python train.py --n_layer=16 --d_model=64 --n_head=2 --n_kv_head=1 --head_dim=32 --d_mlp=256 --vocab_size=25628 --activation="gelu" --norm="layernorm" --norm_place="pre" --norm_eps=1e-05 --positions="rope" --rope_base=10000.0 --rope_fraction=1.0 --qk_norm=false --attn_scale=0.177 --bias="none" --tie_embeddings=false --parallel_block=true --init="normal" --init_std_qkv=0.0709 --init_std_o=0.088 --init_std_up=0.101 --init_std_down=0.101 --optimizer="soap_variant" --lr=0.00414 --weight_decay=0.0 --lr_head=0.0149 --grad_clip=0.5 --warmup_steps=200 --schedule="wsd" --decay_fraction=1.0 --decay_shape="pow" --final_lr_fraction=0.05 --batch_tokens=32768 --seq_len=256 --doc_mask=true --train_tokens=154500000 --steps=4715 --dataset="wikipedia_en"
Each number is 500 + 40 x the weight over its row's rms, rounded and kept within 0 to 999. Layers, rows and columns count from 0. Numbers have three digits each. The size before them is the row's rms in percent of the matrix's.

# layer 6 MLP up, 256x64, rms 0.101, rows 186-235, columns 0-63
116:541447591534570489498488530456493523507495478488544482581482512543489521535463501503482464542533541542452558429483466474471534494461471486429517431422498476478546469494557519475466554404487537
109:531490560444546538559507502468573464510455515495499552517514504493459539471505531547483423434491522548507536459506491591506489486540472526509484463503444469472499484469584472513502435519433383
102:475533559546434489470481531488518559529521535506512585565495467437496495533511484494488486427539480517533501492508564497500563421537449476538557499540453456463494564410554497531462507516492422
116:490457493461494453514444493438423523513439554491514469470475463458426434533473538552522530509533519477485584499553467506501502548457505576482477565536501480468507523433531498476568461568563470
110:478542379484507487505573415404476505543470503552476478508547529490522434497466554563540536490492471480468451452449476506487576517527437536503535466512472448523538471510492534493530482482452476
104:416532544508478538476429562511516576499500504458507510532495455425548506525581528488429448448542484475451480471535450473504503456542480520543516485480473461536514541440558458455447497521454441
087:487494486479545499522525518403458432457477466516537481456457493549472403522488545537444547506479557433518458471505495533465481480503534513504476531466528567510501513500498462596590446473433488
101:494473596590515482481481538532487444550515551495585481501467478513505528538512545433527481570579499505418509464414499482449529498568479498514528500498440494467504486487494509430469531451528466
101:522506515465462518515547477460442601418516511530493519571471513486548521474526538523472487478537478511493515487507480464549491515516566511475517559522502525478425549507500469501420570617427541
109:532507490537458493456453485488538518486517487479535508525511528464613449506479492546525521530506475494454620441486559572513510497528464558506543483500542489548484565475490518440429538451444439
105:498523541498530551474472492466458426445531520527496576527490530439452506527474491511507517599455492515573511471551511486563492532531493425469475555472490583468463474517582437537523518451516457
102:502539517448512525580522505446533503556471500529529567506571530436528464517464501608515496561459506456506517520467420547509492497569489515462535449462460510485482451479550508396493535487496473
104:536437485516487510502493524460570481487484466481610446541468489503475524503558489524511542535455467556509487628492510586468518501524462472532504479491519444503493473499569438540497529423457460
119:526535526501392523421471503470509470478538545515471419508555518500483396522420504490458446531531509535529544500524461517453487525557517461515479463514583508489473507468482545553444563476508522
110:530488536491518515530505483558490531532530532468521457564510406448503556505463499495489430486507482445476498470503465489450614466548475497503541416534498519470551505555472530533466572481448415
108:529592481509471466552476499517474488464532515466510608484501483463496516518475485505512569394507484478451413488558486476521479502519533510465467475541454440525488499475554446558493510514388494
095:547559456494511454497517473504531526497500524490481467570418467437549462597556574511465468563467513517491490517493518625514512504521473537508527575536487532514484462501535433525552498496547503
091:548513514542572501480416523481462482544529524532506398505464432603490550482472552463479499560432495503516500511451531443428495526503564487501484524506506516490530455553533532472423495528473479
121:536567537480498503514426511502434504512454470399559473583551464529542456441460443456494515466453499456475510450470519548543579511471465567497443502475460543467530451507523528505510514507529494
071:557432434482513481436483550540531450530537502495518473528546463488454561504413470470483525523521562561547442462546536470478561485507526457454514400506462536488498447551525545495534546507499506
121:468497491440468537502471487454505564479433476556499416433469464493585412541485493458466518522468569468513515505539528525504542502505396450498502470498580563513456525545466507504471520467509500
107:522513497471463499587508478517446480476461482516494388483472402508518467463550478489472552507500509439513520543491522566525507535474498534560446507522498516408455516520463490606483561521526536
096:435479535463530538484488470518524480473489435405530525489550476552472503539477424489449486469463567411491642495517470482496544499511472498498543505509561517552471536532556491461506510515490526
073:571511532527456486549420516537539472500471506442539542422469476586534555565542473498539494474505512507499507473506567481546514496439483494556450505511489465594450481536422466475517475538531535
113:570480493530514461578548475520492571481517496538431400538428459481449506496499538530508439588479546553499537502491538496429501519576457498494531531521514504444534457467570483493483522471506512
087:464506526580558513520496476523527474509567471476478524534410500529511490487464490561517517466603511504529490456568497540562448520463531520483468419486469466544461486495582447439548480494440490
098:545526497530509523446542515455490440533570542538497489547484512451469443410544521520510514570447557540458518541523548546475475579513474460475455467423514468575482531466528547478487484509483560
100:554467508510509519490548517512495536569533493469592461520446468435577561489458466441468516478485514496554470546528447473445529488492484560505513484505580573498546518531528427444454481500550456
100:446549563600473493527486501539437497516511505527579561497512534466472502465547477489569456460471498492513496484448536510462441475498526483471446487568512414430580511462532529502543462459530513
096:423532495487460482464475513471501517471503561486529452486456518553515544500401540538515543511552556565465512486515497548515453543483481499557464437519404477548552513566439467525515530459530559
110:536463510487470472478408432458512501509481535466478460430519532389524486578483505470515509514560500566460493480520556529544484529528446433489496480473532484476468570477522495505506574543491417
104:480478491514414528460437509527442440494538476559566555526501498474490496439458523486465501460413513518517419469539479545486536563518505465434475523542544447511472519495527515514463429573472453
117:519530517540503481486537515424489514491574493470461519432479493537427434577435526469519495505504490537549481560530503425423407523492468502483523475524490458436466500501565473479489518590473506
090:424567482451468488538507476547475425519454530566506452496473499494530465533488471577556539542539487421526438490522506520515527556590491420531487485446508467524529438486484488475536526494458450
083:482412490459518495455522528503450547507456484542484479517554471505496502473483479472493507502514580480486514508504485502443494542458502474358475593478533504498472460523518570591533542451509571
094:469531489542475446559524523445563506454563479518501507565467533455558458518530517487450531481461566503511463482550497548457504460583541453466437525507494550475480589436503515551462528473560504
088:548486510450596464531453522475521573486540400540532529511524464473505470487500494498501522479492487500511532423426566494476402531468454537508537506539463439499474500491549463511485535573476561
111:531538436475472478487572464477545540496428579516526485594418528435540541502414447515516479481465493503514462444561493497523533483484497489513515506560464517553531474475507496409481466452514497
087:529501491572574443544490501513537446516435484430490502553441564507463479468500548573525469528455524467498528531535536438480456592488498511501527533500493467567447510461502502472472496501536601
109:466494530502565496464468478524506503501549522478463460503443498507440574515469475444543508495490519564473449541526524482404452535503487458476549524539584418484526422460489477471471500472493602
091:491552498546489495472537506435512441497491535504517487464527444441535564467472516554464510434513490530531481471491512584536557600534473510485496476407481549493596503452557564491482471481523520
108:570466533484440498508477515480488425544503466505575431485495523495477545526478548511556510531451526479546496538527534443483569510478540401459455520505510583443512403558533532507491524488488507
103:479489438488508561583469495546462567486450489488453468539392513484503382495533523477423479441494512470512509442490475541498520476567476508509482530497509429487497531488502424453504450505479477
107:466547520425458494505422481455556508544396495481547480562464494558465455577496534526511521421503538505549495544546483494458455473506466514533440501501515529467474498454451472518484451494584521
094:497455556523476534463489465506482422505523497570450465488449533446482454573513451493510537484464492575608499570520531491501549482533574472493509505490490526453432576467527521523496533563532491
107:496585477514471499518524508452489509488459446523523612537483425482498564504469483399463520464461481536531461545498566479452545460503530501473533422469465476506580478512522479472503546438526516
112:501496552551443562458463523454445514439481578535454468452482561502512490508498508551535527570530555544506470530548520496564445540538542520428465501463532487557472486521547508506461423485459459
107:489486580446531465529524525527570530551428505489484490471529464489546541528465472452535498564511507411520558514415498537492485492489450455498479471543522562381499472516472536476455524531544493
093:470535494557525528500449539472495506522527455504425474549499471443502517466526591498538501527468481585526502450476412534482531526483485572462517480572567543467583481447469511517520508482575472
096:536526532454546499542477517435479547566491447518490541514468549482456516529498456455492552484398585438496441443481445543555459489516517536489449470512497541489444447512534493526556432522482487
# layer 6 MLP down (transposed), 256x64, rms 0.1, rows 186-235, columns 0-63
126:529419480524454511518497486535472532479519443479466451592527514481534616437454490495452550497519448500524455564547434569458529515429443496529496491479548487464527458517513497485497469511443506
119:539448385530530487489508488492431440444515463508438553506460485504541561468506480524496485513550483413451496489529466440462541499452479554552504529492533491446582544576480510540481498502468514
109:498410443539490541496489481478505492517486526443463558503489507537441505462445475497542537532572500483547522473427537458476506524469533505506484482496425461406479438555596526535450519498564526
106:540515470362529537497549542507534506440477462484486490480525511445558476442526496465477500574511482502447486550526447528521430475504465506550463446515496454439440507509447568503491542457454512
086:533518522507405476506480442507475519513530410468470455487469437519447497480416516486533478555464519481433433507463530509527463455445572448487476522512443463495440464565527427520469483501478495
083:478493528510480566462542445546500533490464545536493493485519429486462538529470486548506513533511529429428530483498444537472494449464523483557495535548507573552455418532500497526475418583554554
081:486530445508541546493514527507544538583470511502551517526542518443531519492528480500568576585442463497470491549474476518505523595480508486482541477583456484553477506565562572458487521506541532
089:572480495510523541555551457497433459467443491486434492446535507402450496479440552494517440496499461527478440493523456559486448490455468497498439459533494452549540522440546469515500517507458565
073:489547512499542484478447486483478460507516498620471487490507514518509486550430477547544488533481483501472494509639453497503531503524566434464450547517468473548536511484441452569575510497494522
110:526577415501495457443482560476528475511540448516501458549487573473510446485517503535473452497534438484533560500535527524412569516431510560451492514539476497516443471496445490502473479497578535
099:530529434530432556474516478477467488480474541495553541553550526519482490558513447487504504507457374573476471511508511494487436434490460437427518534484454463527420469545462515498509489467511471
118:449518521565509523480472535501442445445507512515515529543562567510487471373508479438499502557497526551457491498462471504489563514498493521492461504486428432520499437558462475484449498456457573
113:499493549488456555500533513471468499580536586448451514513415448512465522510505554513528477447529414525518506443518478498460528458451504558513506463476540580533566508524499509444576453527478520
120:466459492467562439546506507457537455486613498491520524509478487554478501616572436445529529552448495450457515449482502490498554418467507528474476517481527530508468473528517466478470540457484478
112:501516516513435588599448425489487562484511481454486513477449489523503509438450503463540484560457498521475537511507525538546438601481505524509499551436543472472508542438537478489452482537537481
097:513504451499535485506558474509547539431547482562518435490459498578517460428479506460480552516530465480550498529552414621464555474430490494480484517453462511441486446485500486509503472467496487
071:448502540479473468516518538546510421499460469497493523502522465519470463453464504490614528507488434453414487408490450467470471526473534496506502456516556434436440436530478531524467479540452490
094:570535484500482506499541538508536585500485474520440555495509546487476419531595480502469408561532492529467488475471492497520529559517435496536551430512508484541525463483551512493557582460534508
118:445488531494568458507477417488472489543504493490452442469536449483491538516543581462530430481473535534514518463440483516508486468559474537611509574502548523543415518508473554539521483484497493
072:472561584471509509503520456490519575512468508531409537513512456438522462523535561509552477475507498490467460508439487543572471532456497535526506567530537489516544509544423483492507392460459494
138:555532570557520471528474498443480527494546535527517498491518490473532465421484527483462445512493519522599493525410460562480508475553462512423507540498526417445514466427493539512479544474444504
100:536508492502516542528466511488537597544531512497549532511513531490500560531476479524549444584511468440490502500538458525522434482574516518431521511556511475618488470522564552531509536478483430
109:485347475502434507522558470519499531506470523461564475455543489455436518462464489462456474456479453457475456429462481455433510475525457497537507512490488532479500566516469456493512450537514457
060:451477430433511500466533493461470480560489487553525522507451498455442493501492467478473428485469492444478470488459482519402501461570463467456434492475408437492497478490564464460474475456466443
121:516528552530530539433528444545468475498518554568521462559485498459490573531463506512518531500487460485470511486434418499521525511540501482453476523494578437434503560504459537444458440519436561
070:462506537424462508442489484512530462505379483529573435424527529517449550491523504539513421530446520442457553509428520503471524489466479427488550509556515498457519519509494489513499483506445521
110:446477569520445449572445548487496582482524548463529464491565500485481516530478543447544503518506475445468483480471489484454494488539517567568569504456515516496443488496565592482479516495570463
124:490561520494514505541468473548513439472517503474462460535549481498465481505480554483476556462527464521600511469522521494604447515496441470543465461509554425501468607480456515520539508481430470
122:482586507560474481529470451457381513547467526457463460522401553516503480464481525476499462501475447557530468450494507450501481528513515528552469550501514497423546483490442521484516438491483561
078:547472460461488488514529469533494436492518519467566546523472492513473485529585485459534482522420466486494481552465515436477488480562528513452534507400602427454475519518587542486522525519499494
113:460504492512533481458508525469573523512569434517596532524513551538536534495493532482510529514473569448524474465501527566462509462495431519384498455521510457464525504426555522477493537443489454
097:536512552486474524477571520461391499499541440589481479518534537505536463446488560504420564505450487500571519463518451518519501540554517477529435544517478522499461490554502499547514482504438446
104:533537560474573515487488460556491468487499501510564521494587512519545525545487582491544476482474514523509467498549547500601456494564531432506529456479472502569497553386526484524504503488468494
076:472546499445488526483524549482549505577455452485511513492475551504446464482552537494361511460498538456482581512427532486515525516497488479560499524547499544549540420449564497482499511471495518
094:554480455479449486508521529534484504466529537454496473463479544555535485582528455442509467521508518449536499542493537502546531487527495518565450589560632492530535510456513466539525554481560495
081:491548543436468452485402502469514534493443506501461522494460517497525474449516579457570435496497524454469493509550544544527506489473568434567484502549444525471497414519497481549551539496511551
087:497470497517510514460475527555482473473500528519462602427553508495512534487505507468469520513475394606486533452489465493478532455509395460458500450518476491527466549479487555557454534546511465
084:470493513415505478478482536549430470515582502474540493474452447543506476511496487476549472499460517461487446454538573564489465440585485469605465535513552461491501481477525550511447498471505555
075:466568541430486548466559446509531449496500460551538557465481499545530518502483512516483513459506559519520465543475525500455564400526546534556448477522519498478499541523500520560553482499504382
108:528456494513564543526498453481445511515486552482508504521468519508467514434482526434462472539450454518512540487526504447436510520547481460348470580492447509460450486536466497468476509500573528
088:460423496454453483507548490529486500451454501419460527516429531506482430473575523504481487509540452477519466524465455413445534433472521525491461490571479541431488507547455442491550506478487540
107:517446511497509545476531471485419486455465523496481488444457516408502501482484573504456485494423418452562514487462526478498568525475448535414458437575509469523526519460521499455455487538529510
116:477531551437435472485434536528483527471486519616531498514475438494535528498527479460549469528548491453505523509515514502553513446510488538465449501542512468576428541485500523418487405491457468
117:551439473593550468449583480516483503494603464497481484535562495464552497390485446483488479532503448499498535487447503460519565535499486509487473539426524456469540483540513531484456524519488480
098:440506391476546466487456545565495620503469501534502479494501472507522512570526438494520536485604526448516518501499441491442463505505452515500486550440501474503511519467472449427517493465524515
116:456480559511390450474493499463516523450507481449489488457464493420494440495538444523531471530512483482456479508575494521465489411484524474463494479535421535552453516553501485583489572521512477
116:411515466470475454492529508490436491486520539532533523485456520475544531477537588539438500519489438497527530480573491486489452438456503529540508440509532611476531565507559484546432478496521465
113:576487471522505528517526489443491516475534498520467399523513492465337527490511506463493491506461553563538482514516525511534469543541497553512502491534553504526527519468491508505473518552551609
098:498434439533453480477512515486512499491475510502586534519569505488482518489552438486588526529511553406537455497501601439485508528581447469520462499488434492551466548496486449483484537511508502
091:453560491521556466478562528495508552448442505503525529507553520537446452546461493522497476547495548526492446584554469537421500493565522515458505443416437482493529460443474520470480563520520526